config.toml
num_hidden_layers = 15
hidden_size = 256
num_key_value_heads = 4
positions = "learned"
attn_scale = 0.125
parallel_block = false
optimizer = "soap_variant"
weight_decay = 0.04
max_grad_norm = 1.0
warmup_steps = 200
decay_fraction = 0.348
decay_shape = "linear"
dataset = "wikipedia_en"
Each number is 128 + 32 x the weight over its row's rms, rounded and kept within 0 to 255. Layers, rows and columns count from 0. Numbers have three digits each. The size before them is the row's rms in percent of the matrix's.

# layer 11 attention value, 256x256, rms 0.228, rows 86-127, columns 0-127
100:111148152023115132086146088111134167170088118148139102110124126061152141184150200129107171109144125101077147058168082122127120159165136117137119103149163040137091093100107094100104161168100108161184119127135138157154148098158146153135161092120130065118164094109181129096087142140098067113153169158135125098192121065111146125077093111103115139152161107096108135102083173079139102147108
088:058104096104066103120112145158127108203107136090159098118124158090113068210164180162109170141097126122105099073161080160086103166086158122149116139141175106100114135079088146157136136176155129147130087101140137132156145135173174160065089093141173133134147142132163157099164103128129094034099123070129083131145121125157149080105110120135136111146122122136136160136100162134139111101080
105:090152160159141128177130085172074122148087082154136141105088160139145085124136144119155145154144187110146092133107130130099150109098123114152150090149081096161080135114118123147143050106087107122134191066101184161127143086105120126101135128054106097102101140128192079093116119084137082161141127091094193155112186178155123182135206113136114154158071111211093153113121100161193142038052
087:095130120148121096150083170113053097163119143133115161068149039148106101131099115117103164141102154078149108071109138132142157119133076156079122097092079155111113166133169106096106168113110083100151071213121139173113137156112180170156114098084136046179143110138106108134172092116133151183139095112153094104128129111076204128110125121129112157117138055185123190128148151108122152127152
097:111087128041133143142099154202103095170105159173091162138128146149107160156141145091126106186089176124083091119094157047057088103168140111122109095098117143139190165160128110116159167104108093142105157101134113168148148157142110149144144099154066103118077118135123120124141170060118169147111165172133119115135163200092115128112109148109173108062179137130103152111173072068194140096205
102:099162159143126117162149202119158161154123076124127159159121142130073126064134093142153156092171117175160182102081116194145117117124127155099125131079126146203113109095151201094097141133105133148165098113102114193107191078143100184148156108149179167179182082101136096121151099135170061083105161151125115140149113078076151103147125144126101128134129077157126109131084141188089128115122
097:138096186090080101158138101161148126097120180111177090110131097132215065155104136095110122089091141109093082165152146059114134124113202128123196097181151170108114112122175172135162114140155064138105079140092150102139129110103146081156150092054091159093147085157126115160121123131096156040108130029128154132163164162103128183131093187098124144125116086080140144085091140104179170108106
094:101073188166126080121094126103152149073107177121150153139165119171141113194123136173103141103112190124124104130101127063091103109101154165124165107122109150162130128149123111112122092071087139118144140171165092140096137130134110098145117091163151088134203089079086102169092147106132116165099186132136101148121100110117160142160102122085122172116150136124168064077133055129177119183155
100:142168099096149112187135171101158095083146080154137150123134079094081096086145076124173134105134092150154145126073134142158141156092097125133163128114101146132129129098123132118096170111133149170183153096124073121102138092178090146041149128164156130128164122158107149198143078118179065163111135188137133102157106119120139111140120144123166114116161108157155100194145121188135077137142
099:107141138145128135114094180108060148086090111157163090111175125129100151143176128141078140109162171087137157134078104156148057153159137116094110154110067133158141108106073112063062132153097107136111143094099114141108160105223120165096129127146137145130127134219135115121095065100111136130203136166100163097162135056082138133120106166132152112109159156121089123144126109129156183139118
093:068152149122122094108168109166195181149175159140082151143088131124043080146132132100191119159177122166091122149124094189173130093138142115143165130066180182155069084068206100165133130111126120153130106144164100121091104136131042147207113118169123120121099103131147159078144140142090191164153155130127121115121134109176107168145138153164180147153140100206138175094120096156094106136126
099:164189141138132101144115115051100115078086123116156103122141105140124101080150090154139135108131122146060101152125164133196079098180114130141088127165101236093132155105148131163067145131187095092130151119078131095147114098170141126060132108119114095137128108138118128144090119134182117127147118191109098135147049155104107102152142137134100096134130127148143133179107075140118117143134
098:136241145143147193088173102113115154096147149115121178094172091112130079090158104182086134136091128223168118117163141135109110143094093120108102193138123065112189145153143130120069121119086136097105134129115109115154160168123078138089097121190107098171166157122085123172140122123147131153101152144131129140113130164118165156104176116134121092126140136183140134104126158145143147153148
113:195074115118103142102144109129164132083099130036183092147141141122171173042122154106127118115121138160163178124173165129125132130059155132191137163190129109156119127127097132131156065111093175125118124137077162163144106148064098125131181117104134169132217141141153162126109147147092108109138170088141123091095116071175145117164146080163125118131098115095128113122128104118120137181139
091:187115184111129163151133095126133129102143081180086162105159162140167152102155111177099082162201084176097164077135086144077165100055128119173114112153126128142043038222165159128125102080141149148066122126177066104138116099108083121049149172140084130115127136135152145146101114153169118168155165158100148061107133088141115064165054104139155091136163121153167129108129175122130112166153
088:124173134096124105157098109177152186112093092166090083123155120165140140141142106147127147099136136181171102158117068147129134139120199149137059107232098112131176114150173153119112135142056108092150168123088154097078136120188177080139143182104152154131112107083190155116164156116184124108080225120153147096080091077136114093156164139129082055168127122118150081053050084163157082121100
100:198079079098162151133068138177107123139086124145117124097145145140175151147145148119073107144090118104106124097179181122108115070164141146174119092181160113145164158136138064145221182131156161109114103116124119091141125186114109085131136154119102134137139131076104183084140229168117161121126200134073125144091125114129166062134087092167163052104111145137082094113097176125146069187080
107:112164091175133148116170094074163110106160138093100093155071140149148107078092138118186167119125068141150105107183107166079141169104160132112129164115167105068062111124185127176157123085124134115077124180149053094155166175102131147144132198142064078158169140120112162156106118106156194130141081094138146116131113158167118091096139096137208141133156095156130153132146169136120164146103
081:151081141068128098086138114127084114125102109130086156136160131128160120144149082078097186117116145144066128133185184140100114136118091102085130163174094106142125197154096079135144141093120119157135139167070150178176117151073130121147131096091167146176084143133134140109146126115099179161090141140131113096150152102119138124155112137136110158119149172121093147086146150067118144141173
100:137103108133152088161140159091138110150093141251174195129158156154060151146116122094150127121089167135105088157095151175106140182136128161148176125110096192155175123093169075107155170103144062158135090082133138121132126168160145072138136123102193083057076132068106147064109107149120159102124137113126072070065087164082132126123101157172117142105152155140098167121172099085133108111177
094:105151204122159143121145083159083117168070106158182109155146141087134140137153164109129135143113095118090117073190080128129141155121126104126146121182167131093157100080125152177142148246151143149111149188119144111122103099170145108205133097099087114183094096088174113154080171078116093126107133117124170098142119139109092121159137101105080162124116131149141165131160111117121171157139
080:118156062109154149108085081068091131178089131140148159156146155089079115124122110128110083149122179147145098145086147111167125139134153149093141190175068148100128109191122053083061083096114154095164155113171172062133126146076126129110068194076127167116092158110093115170113199186163189153113145104203127171060106085153137134093099147124141114085073134181060133144160180121144110073084
100:134105148106148127164118090156049078121079136123118181152131169150161179169144200070179130174119084067087147137144150156102133186133121139100101089115094102159106123150096080131156135141099138143139139115134140172154149147153083104147023121099182045149109112145153157114173125169087159191121175140081114120163178068147154101130110094112181144071130163185124096166206112136146110166121
092:109119151133107147162109158138084141203128103118179125169177162122116130167141110180065175146124132105095178117056187127132121152153153133169122143090147130120148140064044159139136153151084097095100126152126100178154124113111142094186132107104199168118131142103116091097138128158103092121136097116100101161169120123097065110155096085128125153177128153121069115138124070107163128226149
101:145065116123160168135136142216112084093155110111102100144114176161138060146149090126126127096100127098117160081122068126118138075172144111096075100164156102176104109134080118126098142126070132133119103178161088155107148162097101134099142156109118098107160079141118180158138192119079172122169154141100114117143111173165098136098171126111150114086130148152087118140140159143203133144157
104:148123113111140103123097124168141171185139134096171111142132157133120190121108096115103110144061121099152154138084116044156094080142114069090117160079149125147121083147139096142135151113095130087103091161152128126092107127193108114151146079117142073075143073154109102147189165110149157158091151114174125126134095091126131114136143159079168142073154080110117099162099177113147094167125
096:177111211108186149159129130127135096091183118152148117110108104127112085136151180118103189103168094116078119131122122088159167072126136115136132119191159173083141117127157160116086182069153126201120150120122104143154102179124135152106169126122097138146094178127139120190109139077137064179132148144098193098156177173166110129087131126127105091173145148094126122076116127117132139129144
090:132102094206068141156171152094177135188147184125098067114107150137117188150150163131075098092137145157157146155154082120141143052143166115177173175139122138072098119117135129173166094120028174137086166083176087117128132122149126174106146101134149105139185149115110131114167115132096110102157087149118154117121168123169164127172112085180108113076132099041141135119146047167137107124195
097:126172128162093133113157126154169131175088134144121134125158078144118138142184066138071125106130135135130122112147144125099165128103103209097141158091060160156193106177116134070133119144054089068121174128148061112103166047125163079104090128174078134152071152175150106134101091092135102095104120154155149131122136170080154161129118118119131158092172094130160135117113153145168197089106
093:092133079165123142137115127129167124119142205111136079189200147062112178103104075127114096071131121162108122152062156132110107095129073099120183116195071165107168159161124141151111093136133141133117070162136113104142146125127171113111159069067131135107108109175116128136165131155159123126114166128116088091164121087044186133128105186155114141085155131087131135160101142140183153179135
102:100104109182163149140115112098134130203142055157161141094089156172146113181097107088096176163146096113050134131111106152053175093147134114117193097160142128151147115071092131128153119094162088157131157115117143109096129131124124126133169087111103162046093175126140133128113098119104118132058159127163092142139191110144138072161106096103145088153158120116068154106146146153153106145145
091:147120099113103133103087104149149112150174121118074189096089146163160160161157105116128110105122123103109124178164076130121158053112112092125136121133051125120130163100152103140098116109133149190126077084139148095128113164092132125093086180106161136139099095121137113117127116132111154154177160160163134084119128159168162207138147134178131092078109169147115127213116121176191125109194
083:110116137076085111132130054142128151090078175067148145086119110123164085121122179130168133124168084162126165152123182131128130153108142093146138112106138112064141059121157149125092183166125111159155091138140119128099100127128135123118193099159112140153062136099148130116103103104158084148122154182131142135130030113092136113108132148121099178125139110065155142141053107174129167094167
094:102141141139137171082140092146099135153128072128177148089078116136163099128144191122160133144072143126156064107137164104083134184137197130147146154095091090126119097143147139118099166090177167087167189049131064177100124209121137083114131102115112199114063138086140101151144208108170098176144101131138104110166174094172155136173148110074106144160138174136095123103098161092135126137116
091:127094118063158072153161067160104101111113149167123131196061164106136109154150103107158181083140161117171167130092099124062163121173173101082159095114146080154177100135150110113121124175167150079073146098177174110099134138105136129147168131113101120058157120138139164119069056141152133166174150081143129135112043109134116182164114141107176185123162090069093178098100198086137113166115
093:128153100116121208106109091132166129128132109153140116092033136156143089111141147143142138115141044146109160125079168131133158130144127124156170170143206105145111148118091102125123104124112108113123124108112114186163190130181079160123194116121152086111091163150160125170096114133122058100133080108097117104135198165124083107125154105117150112086142079127137112129125127132164082118097
095:117191155164155054127093116161128155150146180128136141102143051149179126152132102148137100155142061112121105098124141117108137116122094133122109124153089134087112126105170074078066100167163123142116158132165136148152169129124190081141109127085176130059114077144180160131120107134093134105066180093107104149113137108119132134109099131103091119149092104061075144168083119103105127094103
087:124117131070184147126067103141203168138105149140135143145156105217118089150146085143141132161088188111148156132113112156126167137144099129175149207116158142161081164137128078041137157141092135123147121141092191144096126128131137128088123057123142131082057070155133121121132102159157111132129134127163120156064126121112146123159132125068125127184162123178060095185118148143124084160131
094:128167152084133109138173173112155081142129135137113128138097088152119176143083099094180112135152109142144063158119152079072146105105141106104104089111132189193109158144111104126126098102166091174100142116120135146141126133038168153150131121109063173075076090147085098103139134154097085173071141167126079133091109104147148156109073181142112146038139130117139094080184146147156166174134
087:165161071141147076120118204062108117108124047112174170081121135161088125092143138129141163125165179095144153151066133106152136122129127183104125141137117127135054166101103145095124155166136142102180117149086212127114149126149163188139124053122125061145120116090149156123089084136137092143138148133107144087123107117134152153154148081122148160105145104139117152110107145169118130095149
086:101126129171097085184120132066160138121068081111159106093129097221142214096157154172177118116116070121126144118168145114150115108154109156098138165112090150130142134152167032129081108085086086104113116121110149124083114146171093118186143198090076142091115165139096098164165142140123093186142135151150067155089165157144173083065145081106146082143108116102150104124116128133103173177157
088:093088149167099150101154156126137137166112141092176115133090169165148084124090141157147142197171075144156115097187058165158107173166155077167140222104169098147102153119116107099187073131079166126106152201080070109159195156164098152125160111104128059138104115123060138109169079108117110079181173148116113143076163122116163110102121092216151127153138122140117175144140142083169098069149
# layer 11 attention output (transposed), 256x256, rms 0.202, rows 86-127, columns 0-127
092:160165110136154154124153126097156145188086156175096118092151117113169103132133068134100141137091170120168080129122114105124076151104097208146040136134079134158161122190097104167150075140117107166082044134140111137127181105139174175122133122128145114135186124107144144147171131102115120142132191129155132105130130138104165167129185151125136113092127113131138161115148091176089131178132
084:066138082095130132135118183164138163103106097150135147098090113095141130167130084122115118091078098155069165109089091129140056155186157129130179090111124145144123203156161170101186181111130146142108109110151140177124156118186171082167152124094167106104174118089127129115101094176163137091106102115126178109148089161108105156111076104137119094104130150112129142058152123114087127156081
089:111128161126168187133179125064137123149205117154116157175150051122165159069125140144136144157180112101133188141126143144140126160160136110033123131116136150099161148098091156109137104126086110136136143116092138125092106122160185095131144108116180143148115133096135197139043110150121082163095077168168106127131131178169136196149219082148092166085106091088079135085121150153119154138099
083:138119078130161136135195143140136163136076141160120165137118121172086106111086191115175113189149106082052137125114100094137125103146116087146094132104080058123114080115146106175072118188128183146105149153088139112120049075131111156158171151142161128210152175175137056106097104127153122095140180194128175165148144188167158145138122142175110125110097160053114088109176083170143144098106
088:118158154104136089068122142101091154126144171082114139075148170166198103084154131103100177204145136125108121147102168123174120123126152176174111153129154146080139144118140113175161159189135136156160132132118084137108150119079067097159077134105122181137115158112102141118142154093138134150090127168112173116138121166084177156163165118149164059075124066159111150075160113108084089108209
090:153082128186128201138155146152097135117124136089173094124171163142157174101118141094169168127128140111089176088151160122118121113157141174089148166093090083147197078167072158114162187150131149148129138149099073070136071148123112114107135093124223106076107171140153137134123122167175092130158135145142158167102150076097132107129166121189154128067154135128137162112162100106133103112135
090:071166155172141081118074095143114098149157132103122138211061062145170146102127089166135096186115091118092198109157162051109101124115134096107126101143165150132211131108094133090100073115101024116114125121076139129094119124153081069096099146104109123129172205177155159149137089110151153144080158126099130153136105125154146120160133149107132146083165136111152192166143114150140138110162
089:166077125176086125105100170125130145063133146103125217122115151162149146122145099116161112135122126076081137127130108057097155076091125139128118140139135100122120097076174083144084076075092096135169125111169118171061103142137111159122150117085124160140159182119113163146085097113123099115135148057178138142157084102141165097095153150179115092110138066135119091158164159094115092149126
087:187089138118071168079113102159160139196145083172100135120139124121127103113105067102142176050130100148106123160097158129172134083149127136157163146157076116144167138139139161133094170087135172127135100121138089080054163124202129122133234095160128136122169075072114092100116118157187102156139107131135169176135068152118078085129158119134203144174118070115134125186097141199128112104108
093:100140149184112169151164186154203108120117081127103096154153146112127138178153143108106125098128156085133118146078145146156123109110140098111144084088074139177108104177165124071166110167068103148162083083139105138090125117161104112166089169121140200101142112171151112203137152084159117099121083101127156091153139084102089152091150133126128150089163079121192128104077114099091145138086
088:169133136150068115132081119161055128065160120130161069201137147124113122152097118129117154114177151140168149166193074157182112143100144117158118191112114100148158152080131098129090144093161113113162117115082173151149172161084105115125106107088123032190122127104118177151137141122064140122123125203114120147122126103140161116093161105169143091075107145144041112142085134074137170100113
092:146126157133089137147110138141147115107177104108080096140115068113188071125153091143150141177167085109145141153117116126157120164136153132119164156116136152107064117105154163107150150095134089110116117122109103135129173167115056126171162138136135159141090111145169112205151145122193165171116095124118122064125095121076166137135099140115093179220127178154078140131106166172092144135048
089:123143180167057080147121137133166141104135060159108127104108194119150044158134128088135151155096187102144116103115118100131142108140138108148083105129085124088182133145148139128129116127119193125144092140138111093170110161080167143145129115140108096175117109071067096133100173174112123114127092171152090115164176109102200124161080201129070155085170089072162109166094117155147160096151
097:136110189079088121182115157110119120153185189159157093077144065113151117163083121144172186135171146148123103062141080118117197110132111079096142116088174139145182160116169138116116121125180079161122145155142130119099065157161130127174133131070126117097137128161147138076088106170114168136151092039145105162200136133090147084132100168147163133095225170096079207187123158115095126148168
085:125153106085149172067120130124162156144096146072132121112137139089115202161051115097097145140082065132094166135141138132110146145110095120156142155173148134124093188128146146114179085079143138088102147099137150067130155156156077117135136077115119105087070150114162151057156126176115143077120081164149141131127108082146166099131129107119114090127155195108099130150101084150179162146133
085:106158128144191173156125150123155122103137138121141143167171150188162128080113097076200138180071111119121085082173109205094144185075107135151120108131105126080137103098150128061061147147144114065150136127185151096099203184146167128170145173095135160117119169085187160131099139102090108163119135158126140146130102136168141127103141169145113091065095150179122083122128138171126148109136
091:162137148109145106133044189172068129115189195088189192129067122153142158107084113117166084146092099132102133115104103135103145140117081091119121118132120071111092107087097107134106176134162143164113146085143137104133109137145145094106191160082079084083103117155159164103164154155130144108178166035155129081071119157082139124076061136106164138104090140109096093142222131082120155129143
096:118177078115106115171123119131086153184105129121129142109135108130111073138019205149144065125136135136147164101225103113094113162139186069153141091161133143192168162148133134139075127091120179093207175170125163138143118147149143116129121093157069085121159127106096135147171195116106145114154108155149125148095146131151134135153034116172088173126144178129122088164136109077148136154081
078:174080119171132133119091151133150097152159150128146169123184098151094124137137123190147145123110125108080087068089106115161128075118200165135096121187163102135114123108119064126168159149151194135127115083131114169162135153124063136151146160158142134093119095135102079073148152152096166079121168094108117153158095117098115136134144152117116172101188138175121156127143142098122127175182
092:150080118105129118129143142150148105154099140134149125106176192119150108099144111133094087121088129081092133160095154103183129179131200124137141102168110116234121058112153128122107164160158137153152161120144130117104093114122102131150086139063150123117120132138146098146168139105109105157087184122136118156172059156105115125065110098144171156163137094124086084089066118122102061195162
088:136130168112129111147075121159117143166076152115144086148124143121110052079157122153103164080139100192082139091162172106138105117102099111105140086105120120080111208129141093071079157152093159098103133074103100196171152167155168139108136099078153168174133148159169096128164132117112135245085112139149153096174113144120098161121097112094174141116079107155118123168163085127060126122134
082:101101079155182093207103141120156123122109157108133103153138178111136131114105114112137118115094120080117139177129124074080160124058146154075099075144173148157101126126172143092073180120117029134131135174120148107091116088088218121156116124140139118133102110117125144069108186205090141088076076129133103090094184120074095113109140106104070161127096125116199163099055188134164109151117
093:147083084115152132107125176094151124158144188126142182124098096092144126163087140093105049062142104130129167111132087221098127150102160134117111113159168142108125107074130126082121108131164155147121097134148119148094106171193107143180140144099154153123100126094124141054114134128151111198126158085113158127099096161117116105095090130157139131155139174155157160118178127149128140150089
087:170183097146122129115127161153117102077130121091172088141142075126123154151116088094132106157156140195115102124140041170103147068146134109085148049148106130128129120131197090100107107159123130159176039130117084136218105133119058131163148093173128113120131115157122185165105181129135183163123112106114132098154094164087083121126179122140112132091172134129109087148114114151076117171133
091:149154158166160135169090147100162154114175137136107115113157161202095137123137121144158137126120095178162138098208083093075136114160172125135116085161129200152072154160083148104067130136118179137124155100126143152116126132106086125184122100110150151112113126139149112103120151083051125084152096115134178124129151193139139178097134121081155161137127018124137086107151092131145109128111
091:181180153189089132087163121034125067071101149052166158137095146197120149181107141138163126146127160080167192145164165142134156086114107167074121135142134147186156123131101158152136088134157163140121161154156121159082104124108129136126127089146070150149108133123161125108141104101112121149150147127152101093138089147138180085097120183166162153121092096152151157129140078166111104112108
088:150117154106075069115108135124121068147138091063084135149124089111070105075163100160120175173084111052138144165112101133122120143102149111135184150109146133148090142160161109134072081172183120109111123104114160076124135111164143130068122079112077099158180153101138152054178081120112138166132091201103127156143140146106143127108140135051124166109194093110122124136091133118169155056176
084:172138079128122157076109158138136155182187179143157115147122064087114196161164177132155135117128128147164145088130162125155115141171143116128161106154110125176125180116088140214102074181115177078123135115158148153209146129143114150075085088075128154108114140152129176175153149066133116127137141071096126110197123161180110145070101159119105093109078141123156118125097149124085124118146
090:121178208137136139073158109109135132117134160203201063143143163118112115147174133094128162122146124116139115120136192113064056162119065097113202132197138141119193087137132114138126090109119148155151087133139129117128185158101083077130112152134130146173129136165141063128103121153158104116101204089131139153112118148113135112155152169166085154121107119112158122092101099172112187136074
086:105095146040084176190163073116143163102145080085085115097113118167172077149046157148118170110155179100156102132155131109100156135127089170112131113180118138061087115086180157087097105189114125098171041167161117166089102136155101143121106136162118122119087086201150091156131110169136079184096082121072135104162077153139104121098109101124146122179144137103132115121130091125136172116175
088:174080112112109074128098131185109118151163159120213169160116173159096122058112113194126098094136095119097205112070114095170100120078170161124189103179109122162082155133122123160162143188122131104170135147145132091134159073128160090180125110087086184081130138114180146134155143129170158120132130157084142113119185176134114107162176119137076133108171128145101083070122168163167121128102
090:169157121109104125128063172134189148130168109121121121107179133154122222092124160123087122117113147109153106175089118121171092119075130131097150124133170108167146156122147139113099163135159124117074100116167165139100104150119088148136103142135099124151068133084140052158181074168081158079099071145094088137114116120136068133093070104146066129161098138144128121090101082111131161129185
083:107189168155126122180086082115121104123110153120106190144061153133135140149086084129115127159080129122130038145161197114193109178126143090106138161106088070117112128090210129119118148139166123105081110094091094152192094166100097078124124082168093153154132129108130087174108126135170091161079138155059111163201104114109136152115130131066109134152157094157107134137140178061084125111118
086:132119104229136065121120153145154122104127138162103115118155150087123098155191114138155153155065168098143114159124173121114100077122202082111141084104164129122075089115149129157117135145158152079131151126141123117092107124080159108102086142154118120085117118099141180130121137192054095135081175100138071160090177107165106120190190126102114154117124085134176111124175062141084115116069
086:142211087185132094174097150115164109119099144163106144107107137138060137142132076122048147129209161117107116101139130119103166151153092176092108130168132162178119156132089140124095124138164110151145134118136128100067137109124106089135109127167140105142125132130110079177136129155153147102118115121150179135074064121095198112162139125085129134094137116136087109087078131145146147091143
087:111152139119108170112103112152117112114112106120088076137092133071074188114128117125123128185142108097240138075120081136129187171115170133136127132093136123147130163126149129109145122163135195138131157183114142122075099123135065111127161105095095143120118186097109159172078207159174135154097150097166141055110154137074087139171141067087207050115167089130174082167131145151104175143120
093:145120092165172165084109082109185189145078149109095170184113080176140126117160083155097103088160117148161135174103133149120152143125129112176140099091143152115128126112155104094183084102143101120113110068124127142077091115124125129127144137141110144116120110100133117168142154176171130135143129070119137088103132140144144104131082148132065145113093136126119114163073135137061071155120
087:149113101080150139130165105133143139122173148175118086123131158115103101052127097185151133121095095143157155127076112114144122110121128141097097141135079135145121120090190131104160138103131179064139185149115115162056137193135157090097199136128113098127128079093120139121129101139037102090149162176165120119139178101084084132165172206157134161186125099198170136107142117164135147124204
087:029135147149138125093084108110127126136116168144167155119176131113052130111170116174105152106125115115096183138138113092099146119144147120165116097102164154128226109174084125173125082106153129127110104148169120104138127143124061134091146123170085119132159077117150152104135163192162082145167097086044107105121094138155167161149111030124075162181177116111055104107133105150097069128174
088:101114120102146147170209170136162102195129130131099083137115191164171137138109070111132150185126092152130121172100070068149141094136111120111091137084107093121119111094000113161116140101119129072115169076106069078121055098160114104142157156110162151143136122148189147101105155037143112154093088163127116141129125133104102116060125111125172121145141123144098165127151092137119066106096
086:088094115147107122141094090108177150111068132096123159072159102102112145101122099155093135111085105128111104110133120140117166098112176149127102134132201053140136152152143164119111105109154148140090162125194070146111127145161137144198177103123110078151095147136085097120132127113193124145128112121103185140146187087172117129101170132155134129109123121120137094157110135104205097094125
087:128066159136129133129104154122135154150103162134168126131140157141090147083063145221117127104185149163139089069089106113158113169108135145113063098104135177161165160095166111099111131117116168154143106131122152124117126120104118148175151016098074066108087162090140134164108156081103157087118108139102127125158127174187117168141151120117142099160128132158120186125103122076143136157085
# layer 11 attention query, 256x256, rms 0.14, rows 128-140, columns 0-127
124:143145147090135105141076119084085139103138119110108120113158147146116107150132155113119147158128153159180125135112153160182148065132149089084126110091118174099153156053158097166161158082121054128103089100102163127138153106132134184124099119180155194101127117120099090109113127122171119140128102110107099090145140067169149110125123161118141097118162130115159170159195129125136097116122
121:118129093096072140111125130097116160117166167150098104153150163087118091143054151119200136082147178106161157158139146111119173083114131114150116106143068065168117122109109096087107150083128186123094064126106119100186164159141144185146082121102076134097076144143115183164163156101160083091126101128102134136192138166102174105169156055121057162081075162110164097123154162094124117138122
121:145172101120112164140199194099090151087106122075089127151117096161162138123108140087137146095159127029175102102190151145160122145110124132134127131126148120158113172094133106087151087129112131158131101089121156109111150111172128086089148139097092095130043105124163061128125169139092143098087082132105102143118099159121113115161085086158070160180182114068086099131212078151133082085192
124:072170118084178110104197148114130127207106103148074077139145167115101105162148122162118116092129155086104143143173167114096115102123121116123142139136138124128168147135210123150161123072141176055105062126112144088134129133120134144122105165118113104150139076118176169070137104039148132116102083094111153096097118161063172117155125142104094120158111127116153117145126054150145113125097
124:142133149128092138134099138103151141113138156121134120070155132183140120108130087146115128102095156145072084131133174090168149160158116082099092130058111129147167146183136098086163187154092141112095124112181130162157066098088079128148157136116067106148139155129134105108172173081167132124160149139167173158097153157158170167145130065137094093095112098140104121093101069144144135118109
117:067169071151145060065068157083178130087137166113118126135143130143209154189089101187154124124105141159068134140132098105138114083143123154110135138105084156132181137121111133150062146080136130158128145080144129144116094141121125158083132172127112062139097098096075114152135106086087146094071118112093128119127101082147153158077148162091167179099174151152161080144105188163068086129092
117:196137152151136119217183134125192154170187164163124064190128129210167144156172190167148161156117153121135113121152167140137130146140142108075118145190142056187133138136111115137164155149117117102189131143021099078148102101069132094118047147158109123151111144098117153120164103084094125138172097067117156139100083140088189179124135157130062116117083086107111097097146093159171116134127
112:103066120128200152164120110138155179072137111080069091153149116093106123085136129170145084179100160121118131144143204123132135124133167101103119086110111091106127102195133125107101199094091115145125071107051106147108118130138093166116142122177097100133128134118135099110077121108152099177115120114106141124083068080153113186093172126103114105150122123157175139128104164166166116131115
116:061149151097089080178148087138135100177152092144133137113168146176098104122131129128139171120117030111133146139126136102164073097175122137147111136159136117147089080076164139088152127045135100163139139175100164150102120124110121111114133064131129116138120113147122150168075112124173134094130081177210161127106100058118142171116151126134136174152118084156154161107180152134129140164188
118:108160183165100156133102156130097169094111125108157110140102158123180089187182126087116129108151101180112113176133094164141136133135070125124089097067050091142136151119102114106142104132111090174132072126180177121151142152133124152138097172165174173169135137106143154157093135118105095121163121120100096143075107174193163145133077100166161131164146136090107061136172122138124043201125
126:159189119109130111148078140142110109067123192140092118120122058079113108134134128073141064172190088201100129105177125133123068129129127142157149162130096137112145107159150134140164138088089127101166130126130144102147083125145138100118061172078090105131149088033128101106156093130159124140158062182163072093137116119140143080127123162102138152132120137123074175170119114213172103139069
129:129086150154122139116168121132154121111106143104177133108101096153151166133100147142116111101120155160118101107150125096156114099096120136202139087133142135133121122117112149177160129043104150069126164094057094146123188132103198142105146150156140183063133110170096165197166132178118181134125128189157104126125045129130111148108106132139109112053144112142116134104150111146087168091094
122:122131116133218116098058130168079135080124121141151156141122170104098126121119091095138062107145108122088149129182115123149155128077105137066096096125207128155146097141091129129145172141093113140107100121097165151138062140137113194153137095089135133132106138197128152110107132136100146141096130131146077122070120140117127047091140151115122181128160104107115121132123136127104134075089
# layer 11 attention key, 256x256, rms 0.141, rows 128-139, columns 0-127
124:115044157064113086138087079097156118130118175074092174074110118132115151170099088146136092080105119199167075115055138126139145141120136100117080154118170109141128121082169163159171150108120165107094072098144156149146133127133121109111175075115153137098111133091160135097152176088148119176118079100074134178161088117117180118146063096147163139163148145126172112176156149120141067101077
116:128105142214124162055136110096111089145161101111122093124115159096149126152138122102168130107158116170152108115170148109087111122104151102164081141138138178147121155086131134069094155175065216121105092188106131126138129188163202117111118170096124091164112112132191184138128215145107088121137116137103147096151170134122088088120157166133146145131126171109123144146111136132178148061147
118:111113080122108177056122135120136111134170068138075112093128124146091132151092115167174138159162104142136054110181095195095169136115116171116115133152132078095120174115161112158113156152156052086131125080167100129130166169170161089138111098123115085134138105177084109148135115112133150109134119116081119111106068107143174160146076128153170147130110096100125131106169128119168124102195
121:140168177100102125085128120119162124153142062133117117177207177148099106149151124117136132096171114105098100106097115163135104119077196121103109132196106104139125115112098109228120082157124075140099117116102129090103194116095164140147174161108132090090047152078180150132141109101117145157130091155160063065145180049131111114140116112144127125142162195100148115121119119138125134097045
118:130136188143163080042056126116056117078121102133151154139120189141171121134111197137110175112090125157129148148119159095117153170140115142091115097132091148131127100114043104143149089105088111133100128110143162160113126115083081135135150124127086113174092112122165140110081162133176159119171090114173143085116137143074185108173084140195104123072118137087136096143056127167149086100120
111:109166124163154157066052188148133153111089196098128142115145096200075124157121140070143151105099201125074140109112112154156105138149133135070111115153139111152176111087134152119171140110174148131120121085116129115129100179120129121173188136140104097143119155170147125140129106134116093068082106165152125148183157133099137106096208118096149143096162111186152131120145071120094168172087
115:178133144142132086108148111101062082089143138105155095090205144155129168174192115100166147153162120123131171126125169181146134169144153142121059125115140165185129139104120121199123117182142130116155139133167073145117158069099086147126102182165119179127098216165145123148123139071140129145126134142129155163116107157139208106116088123157109138147168134122163232090138131155084157056065
107:132144146170104107144118100142148138142187066111149135129144186143130132159152099136081126113153152178116109098126148069131148172072146184187105086117146105110154049157124118096190130130104078113115088160166124116116097190140169094128110139144118186160139144171144141137092132069122172105120161130128171182117102084187136111033182132154077125096160095135165177150143152119183134051118
117:109133154083105133092104087118116163143121149152115094162170122145147140163136163145136079134134130003134144120125113090129046070145158153087121134169135161183096101136128053082072099101140130181159144094148140152093103106128182116154150127095099167141161095077123153145116153143175167119161112127122126166108131147108156094121093110140176124139163169103154140137128137133150066159142
112:137146121068118160137179093129114167114110084090124112155162192146160144186110136099142131120166182178149134149121192094120079166093054139159078117115057154128183194141165138071163140132079121113131100126143170126188118132107117181134126197065133150097122102141141176195064081142118084110146159086080052091159117163147141134126119170149140159150112128160129125126138118086167116138078
120:154113080118083119162107137151127187128198085162097058110105073123146078112093118156072150116087066125135178105114082157178088159176128124209174107118120088102148120142110170103135164137157073145082111060127080070177124092143096122179080172189123132101154111148140096074125108153127100131112137138142127168175138137160145099144133086154186207068119124178167156139128153165178092051068
125:067110086168177115117108088139149151127047164110119166146155082118151153189143157078116110073116117169110160181116121146134139134194026135177156155106093105120119160116094145099135104107104105113105176123107102175124128111156173162127144109124131136150089082124150152107138094113135186128126115184118094174168093187119057176108064134121080187122096126115136208112145183171073158153140